Weights of a small transformer language model.
Size: 8 layers, MLP 2048 SwiGLU.
Training: a variant of SOAP for these matrices, 7989 steps.
Each number is 128 + 24 x the weight over its row's rms, rounded and kept within 0 to 255. Layers, rows and columns count from 0. Numbers have three digits each. The size before them is the row's rms in percent of the matrix's.

# layer 2 attention output (transposed), 768x768, rms 0.0723, rows 187-191, columns 128-255
103:124140143164168103107142171120128177098133108141129132109093136138127114177101130120141144149129138139132115144142151136140099143125102155070142049155098148154137081131109126142134121113105154094149129106134090143152117152126134112126180123174086160133111121154149126098088110109111139133110134136122116117125152117187117129116170128162102149117085113132098121125132182154139136086098
104:098133106110117150132147093172143131174136090122136113112133155120155117170127128117111149178121142070146133153125116151124104130153138101121135156124120175143169122170141181116127186137143127101125116128119118121117149166153129139148134121152183077164103122150141095118105136113155127174109124139137145173135139115126205159162133172125157155120104118146137139120124084158137108066142
101:101157145115107102081112190116074133162140152108105076184145104146154087126126146090096129135121123109131092095163103094094099096108148100100151162089110105097129117141146134097082115106128085086119135127142139125176134118207083142132150149108106124125148135188102109128111117165129136135085149133138126105141100136178163105089107155110096118141117128122121148131123138117132145110140
105:134152135156079128135111105143152118153176099160119114122128089130133106150147139132052148141145113054135125128158122150100145094150097171114147149116158115140111106105153135124110144121117123091115107121138070121153121119176168095104113120092091145102159125078139111107174098131156147118120123128139087115130126136108124105110169123124154154117166120125148127161115138156145120148157
106:158126159128152108143142154121118131110107106098145126141167133150123138101110123096181129091106147115122115109084125150110122132121086124126162122114114129126096166156164100161189101110139170124159137145151107112173138140142086110102137148139138110112131124123139154135129132106085109141124126117130115134109109159118137130100123131174097117199107098150150163160147093120115158111136
# layer 2 attention value, 768x768, rms 0.103, rows 188-191, columns 128-255
105:118112162113076118155140115112121098141141144145159179151154127122129181153094142118135139141135206177111148134138159128108135123112113155110164162114099113133142114107122114154130136098189175147122140124119104119144106114099142173125133123129113111186160153102153153099141142149146125125119089091120170147148169139119123113146126114110157119145129081130137098129151082092061132138142
100:122148135152132154133152127121115117115108099087134126157142118117201124125122106119127110130119189135134113117163180181141089121167125173168150140123167183162159118136104130111130125124148114077153144137125161127112150135121126096146131113140128123115156107114169143147098135145148159141119104100154140117123112145109115110149074106123121134107146099101142144150124134106138143152144
108:106105102095130125106129128130162134139104107124110142132149110117118137154106092121113136105116135146120103151099099116146094121209125186099132096124170141150100121135124094127145110080118153153128123096077103132123131162123089139116138178096154139097127188093122157179140119151148111129134139160128113131080124153098087121127143104098146152135155136142125127156107086146156134093142
111:133105108179087111162126127130108118142138084107116089107117108166173128121104131114171116145141135107152087126125134186134118101153161116153158149123126128120150130096173122195134143120133137142109092115131135148110148114153094117125084133145138131107100129118167127128150163109128151148150113152146148147119136208122108132104142122156164133129114105141140110174134162161139064177159
# layer 2 attention query, 768x768, rms 0.0879, rows 192-212, columns 128-255
121:090126131138117105170110129183157133127174134118147100131093128131118123119156192140127107177133111133104122154139106090124116170079133125142148185136157100131145145113133145127146123118122148125157127137148108093114079098117141089133138131130104127088123153112139137124115102111136153155098128144140140130124139140113142167142150145129141130128153124146113148121167137093146137132166
107:118164111117121086106108167134075126109122093143174126152159153122165141140144093139131097123116145169114170138104123133136131133172125156143124143145164131102167092184075100136144135149107121135106110096117114128171171106097109139127166161124126121118129108116122096108143133142122136113120175087113119090131094167141115142124131131132104141085108127149154116118109174108122124090112
092:162149113159120128092077091128142160141119125107155138153164149103170154132057092127091106116137136135138146118131088119133141168183149164142133144130129142135161125169127111069139112138177091146133127112140129142155089133114092124142113125105156106169156122123151120116175125139084136082119140124089119162184099163145117151085146126111122125149124151157142098136124122163136139135163
105:164121185150123147137127182106128125106134119105115155132190164059099179115146118181129163138147148119121104120106118138114122118117114152120149138128101093161132128126122138143166145113141088150128118141103112151146118127114136126111093116136102147122131166109101126115120129137176074118126121077123149156171096138122119132090130128157137114125077127119112150144115115144129062146136
089:134126107157105126129135130093119135114136124148146134108118151155123165178143104144144174103141151102107100113166089135119126127129073099135117139129140149183120147097114160135102156110107159115149099149079112115130159147124130092127102100131111114103126104157157144167110174099090134105167103139113071151152125101106067102159152166105207168131146087141121162114123108104133113132111
101:177107104119143150123118075130077138086130155109143129112120123140128150153092194152107127140096116094178123123104098151151092137145158064138087139134101146143151183148134149089097134152113162117122110150103131107159076126145127140154121128160125105117116121114110174168095081131128102115136120152102079149150131088123120146096117133159128113140120122130127110172171093171196143114173
106:099087118164134138156186102198152121153166131078128101154106094167115135115115139134161112136110182134107106148143095156158057139098154151128144072121149103122092158140116134138135132143123177141135116098139155128109089136143163164127112143125122122144126114132158143133189119171138132125193142172123108129123127096149098161148167105110119115177134149114113132129126071162132143134131
098:145136111142099133170116096120140109100127148157074132123092134161090129113115123148169121099136133149141148112133165137147106114146108124121121171114098170099139130114114114130140119145134146118129131093156110150105126107103123075126112108142097125117124115115069154134103141107159145118129153127136120131136151181082141118154167106108132162095142122156127089060165150131113128136145
101:124094132118155098118117115128124054096202141154106140137121155140139123146108112156147110127120135115165166127134098104100146127165152098121155103086117123090148119134119133103133081152078124109139141087167168132179139165112127120127139118153129140132102145140166136194125108077116147132095130180121119100136101116080150092093137154142118138143136141142139118134156136157143112115115
101:155187107097131134162117133123170136110158141145106070133136111105125100082110122122111095128125167154131154137142125116086084133163164125107130130170152102114147173126131105127146117143123149082095179135130127136150117143150149133144151152113130123181119109105158179155134090169116077103077168120124118108154128072117152137117113140138127172171115147085101144129139079141145153155146
097:125163118107113135108107127135140157128137142121117142098097153129201126142121120149160137155142112104151160174129093117108147109120110093131143122097136120080169108120085103161147125118123134128104069133128149114157128136134109116129117137151104098144107153176077122127144132137116154136143134176085170094099107106161099125155127093131105126096080088125174142102141119145163160137123
108:146137126146175164141123101104118147107111110148119102126159129108129138102059094140155131120133173134126120082112077107145101107138141194128109153152092118114124088139101188117110162120143103084057073144131129125151109178103102158163166129125173163133166149112101142130111115137110094157075099123115112156156120110093141156131112147112126116072098111116145132129141146111098104116147
110:113111160154096110161105112139139126123141116151133079138126135136122087098120144142129133144099119129084093136143148115110120116139122107153132160103129162114145147114161125154101118121132157118119139106132062131102130101151142155129187091077160104130170109124128145133085096112153127120134108143120121133140152172091126127135119116107135161132121140079145098109132095104096091124109
105:116106122083146150115120129114173158125110111146132105119150169096155107104133133108162148147126172126129133108129178089114104135138130132101106108112106152109141132129106101131130141116153081128116169137171079106093130124149126127162129145145112181109134144128143135132093094115120113098112139094140154136176092151111095126136103113128145118143132173102131136124158114080111156154132
099:110118069103137147153128117112160133122156072170122128147174124128174106080145103103152108135095143110148118116074091130104166148109157112130158144090108141128091089139123084145151161119153137126119130103105088136180114141074124119174073150138128160134136128091099197129157150104140135150132113159111150163130120160127120135097143116090121149117143103132148112118123130121124141077124
107:133149129111118114142061092121103121113101115143127135187125138120139118148160101102106108109136072093096127194099088100089144131147175092116110149138138097091122151140121120140102105226157119136065122105148144140108111129170127090100121073132172137167114140106133139144100139137147122155117143112123112138175172118107140126126101148139154171102126110104141107152130153132165142118127
108:114123126100131145170145115146111119139166151140160078121161131123129139121130115140175154077179112110134145126120141100165085166111125155124113153119097098116124159114115071138128132084113149108169124135092151118118119176151088160127198133125127164075147138150167104168153119095182137132146124097183125104133124141120135124128107111138127150113114117116088122096112104112139172153139
093:120137156136139165136110103100127121099146120151115153115144127118110113123127140145135161141147135181097108123100128112150149185140116160131129128134143139138120129119153148147124121126123166137129149193165097143135118076103127187146112154169129122114142157091078183154120102075108137145124155131135103193086116150159141128080116103101149140160158164136134175100114139115122115101145
110:112116125120137156073129149120117118158161125125112153150130069134107133126114127152125142100124156114118133101110125150108142196176109164136123174174084135119162165097132156127143127136138095124178144097119159117153125171116161125112103126109153110107164093100136131115152116109156080100085119105156123129145128107148113121100148152140158128094125131127069147164107103138168078121148
110:141122124110137160126153109112122152150121107130130146140095124147181095133134159158114145149112129159118141061108113114136137128105136136107139123175172073150153099145169119139134086138102110116129107110106136147141112123150114115136145136100120136135122118102154118132155141091157149164127116129129127128156120146134118154167163114088124076116137134068105135093138093108107141113107
113:088166126139143135115108140095158117122162091171146133125117164149119092126108114129117092142116131124148135102132095160138158124078134127119100136159099131136129125104147116119083149149124114098139130098107108168160115090117130146107106095105125147138135121135154156122154117103095125125122140126130095108108118099105118149166102103139149091166092164136121093127172103093128143167121
# layer 2 attention key, 768x768, rms 0.0866, rows 192-212, columns 128-255
119:142127126142126142124107134146110135105132137139127151122144167110165133147083084135100121119144105137099141137167127165172132122145146111115183081089140126151175126150122124117134153119119142174099112151169116128125122165115120121132128117146115121114132105134102110114163120123164149110160123118137099107153123092159167085099124118111112088130111138148110150163129115145171110188128
116:117087123120109122159123122135172164082152186123108162086094130153098156133092119104153186121109119111133104158059135106136139111073120111136147167121120108122107130144187131133144111106146123094169121145111110145143113106131143132138155095175147142130081132127126187112124072116136126108124106161126126149118139131140158139127131109136125154162187099152180128114139091140071140103136
119:120067129130100134161144135087121136150143146114139118125145113126139110117149074166177129179116071125117131186148120111128148133112112105113149100177154126129130136129155115142134108129123149091106090085127142122144145088142128117091122094140122124118104114140135125150092132128134128127121148159152124171070093095116108130157151156127138143085136154196134109125139126097117137103080
118:105130089140072102108118118121159105137149093123125074157116138149109111139102135070108155107144130127131102156133116112132076150148119092106139111116134114127106137167171130090132126119167137096110108104130111123126129157137156164112118102141133111139132134121140118124110095151110123126153178135034151131114185107127155130129130107113163113102157112126137130124118159156138178142154
100:166116107119127161117126206125128139122114102165147131128152128100122129103126103149096073130099089164170157126140173104131162123099159137102124157120132074142137124129142138114142130144137129118122144119103172108150105126104119152141126168123114155141139104116124108139149091162136128135117134146160129160124110105127144133144119124112109082136109104127160163117101135159139130133101
121:109217112134105096091119137100132125135119147118108126124087139115139112090170123099086171151130132159112123086141120149148131134145132130142131126127121104146092104050083109108151159139135114075144129092156104135114128119088140084148086094112100194130130105110117108157102188129158184118131108114141115122164130135108158138139137108131132138143107132106106130130107110080130117141158
123:135119081107143126117142136124116110116151137114146164109127135131120139142122166123167130099117138126125164120119135103130117091169138140136091154102143162152130126062109103143113121135118091118150152117107141111157171147124121109103136114113142092120068121118122126112098107121146144147102093133085121075123129146087152124147111152126139171127124099147151103106128148079137123120087
122:157152131104150120157145128191163137111111155115109148152148124104142177185124135141152123129114125182077120123113120143112103117136149126155152118105135121140156094138123141169166083140123126135117132140102168120136144155139122176103121155129144103100156172102172120174144139164101122130122116109162113140178146128135105133131081105083125120117107168134118127131104117099128175126129
120:119148081134127134146161124130097127148145109147171067134122077104135163153171184121126041165123124127117147135122174089118110156122137148126155141107115134134144118155149133161182149115120099102140109160114114129121139126158154143141115101173121109110137150102130144142130166100105099095123105072092106089109140135155127103111108095159134088116155135125134167153131126124157136148140
106:107134146143110157137135149144102108113141110163149174133110098162120158130144123116142178125128089122110097070163132137166117159142105126125080134104118116116161108121093125130134153129155120154187131087114135075147107124102149112117114102180117133118099127114103119095086126156121154186198120124096106094128126141150125159123115119147112077149156119151102089126113148155110112081115
125:124127122133145150107150134069111090135127134095106120125122106171122126099167118161125092113133159141125094108110180151109137123123135136168127148125119132163127129142131137161124146133140119138108117119138138119154148121148115119147120108077172154143140106126128100117167117109165156094114128100090100103118136152130139126158126114131176117121144130139120104158103128094099084129148
111:118089123149097149157130122154092134115109150124142134139103122123134151143140141120110126138138089152120143159181147146099146154127110119107159113094090113126136128139178101097136111107138089103143110112170113156133122084099143104150068136147083082142133140142134148128155149123109118144118134140139117114149114157161140117113162123112103122130146113103127128092085118106150099127162
124:129126132118134182155138114145102134138131152128152154148093140099130145084143116122119128097151135096115138167144099110159125141122146175103131097114149122129105159124059114175132166161130136129174148103144123136113150152121145152144129126188081184092125139143105161107100186129147167128135105117102127083136116145130143111131143151172089096128115081139129125130107134130146109140141
112:119089099153142131125182156118133089117157159107126167130102092133130098117146101149130120083137104164147100156151121125164119120119123157159186102132098073128142147096110138151122102098176099142119159136105126146119138078163159118123128124128079103111147111077129137134144134102130147132156174149131163171112151148132111095145109132103108115103146093093152083133112174138148109122126
119:122154151136159125104130135149105121164112140158145143102125121123113102116127133112155176128121128145127141104122180117136124145137090106129129115102076150125107142117109116084148110139117132135131111118139115083094144179121132061084124116126096113117106117126134093147094145140127115135160099134129125175114102139126130082134129154129111143075110160163120131131129120106116121126138
102:147150137144148178169149124156105128070118110179072134087130089111131100142175123107062131096106146081168105130126183101150178102098112136145110122101159203174110105148152129174113171087134109132126114138106111137129125153075118122074120158099133127114149086169106097115163159132109125135126129063118138092098122096114088123145162134115137088119166074087157130127133096134149115150119
113:104123104161107136120136131102149076112117161126158103125101148143127067174133134143110112183132119132100155144145181131100125081132104155117156090154117116132106112168116163122124127132087117118143153145170112143126135135145118120176119115132126155116094129106089133065114123111115145097152086137133110132165128128182136121094117135114144141125147139118123170174124110156128109139148
117:111135141116118106117112101129131092100120162119133130131133123161105119125154105119110106108113145108119133129132142118130115085124093102189124084142109111084111165135076134131141089120110134150150122125151178093113137124121079127106115150087117111111151156105157120143121124180121107135156165130107133114148147179121132117151102138100130167064120137167133099123113125152132160116152
128:116155118117132083116135142066097134163128119144174156146143137116116113061120131087150117130122124111137133143111066127147149110150144141098147114116129107139126136100142089135125131164100147110081126116095102073099129118119114156156141105145103139149063157078137102126132137128163135117148104124140157172148139175109156158113126121113135182132115141133186109113152169079141182127112
129:142113127133091128110123152134128136183129123200133103125144139143131159097136145147109085142154110166119106203143119130126143155156162105152127111127138153101129167158106116141176158081125127118170182130165141108125171110163123068130137133074128158140138128101099131109110117167123140110164130180087124104107138185152131148142126114164132097078095118177107098117113125118162158169140
122:112112113150108134177156111135101105071127133114135199126125151099093127095150142177127148115121148113112142145110097117085164135129098137131139140137126087097140114119107145161073118155101092125130145159147143104127166125133173138151086140137155091125149132169173131106114145123143121110137111166095143159166136098148147154148156169126130134171156103151138073112116105105120127129124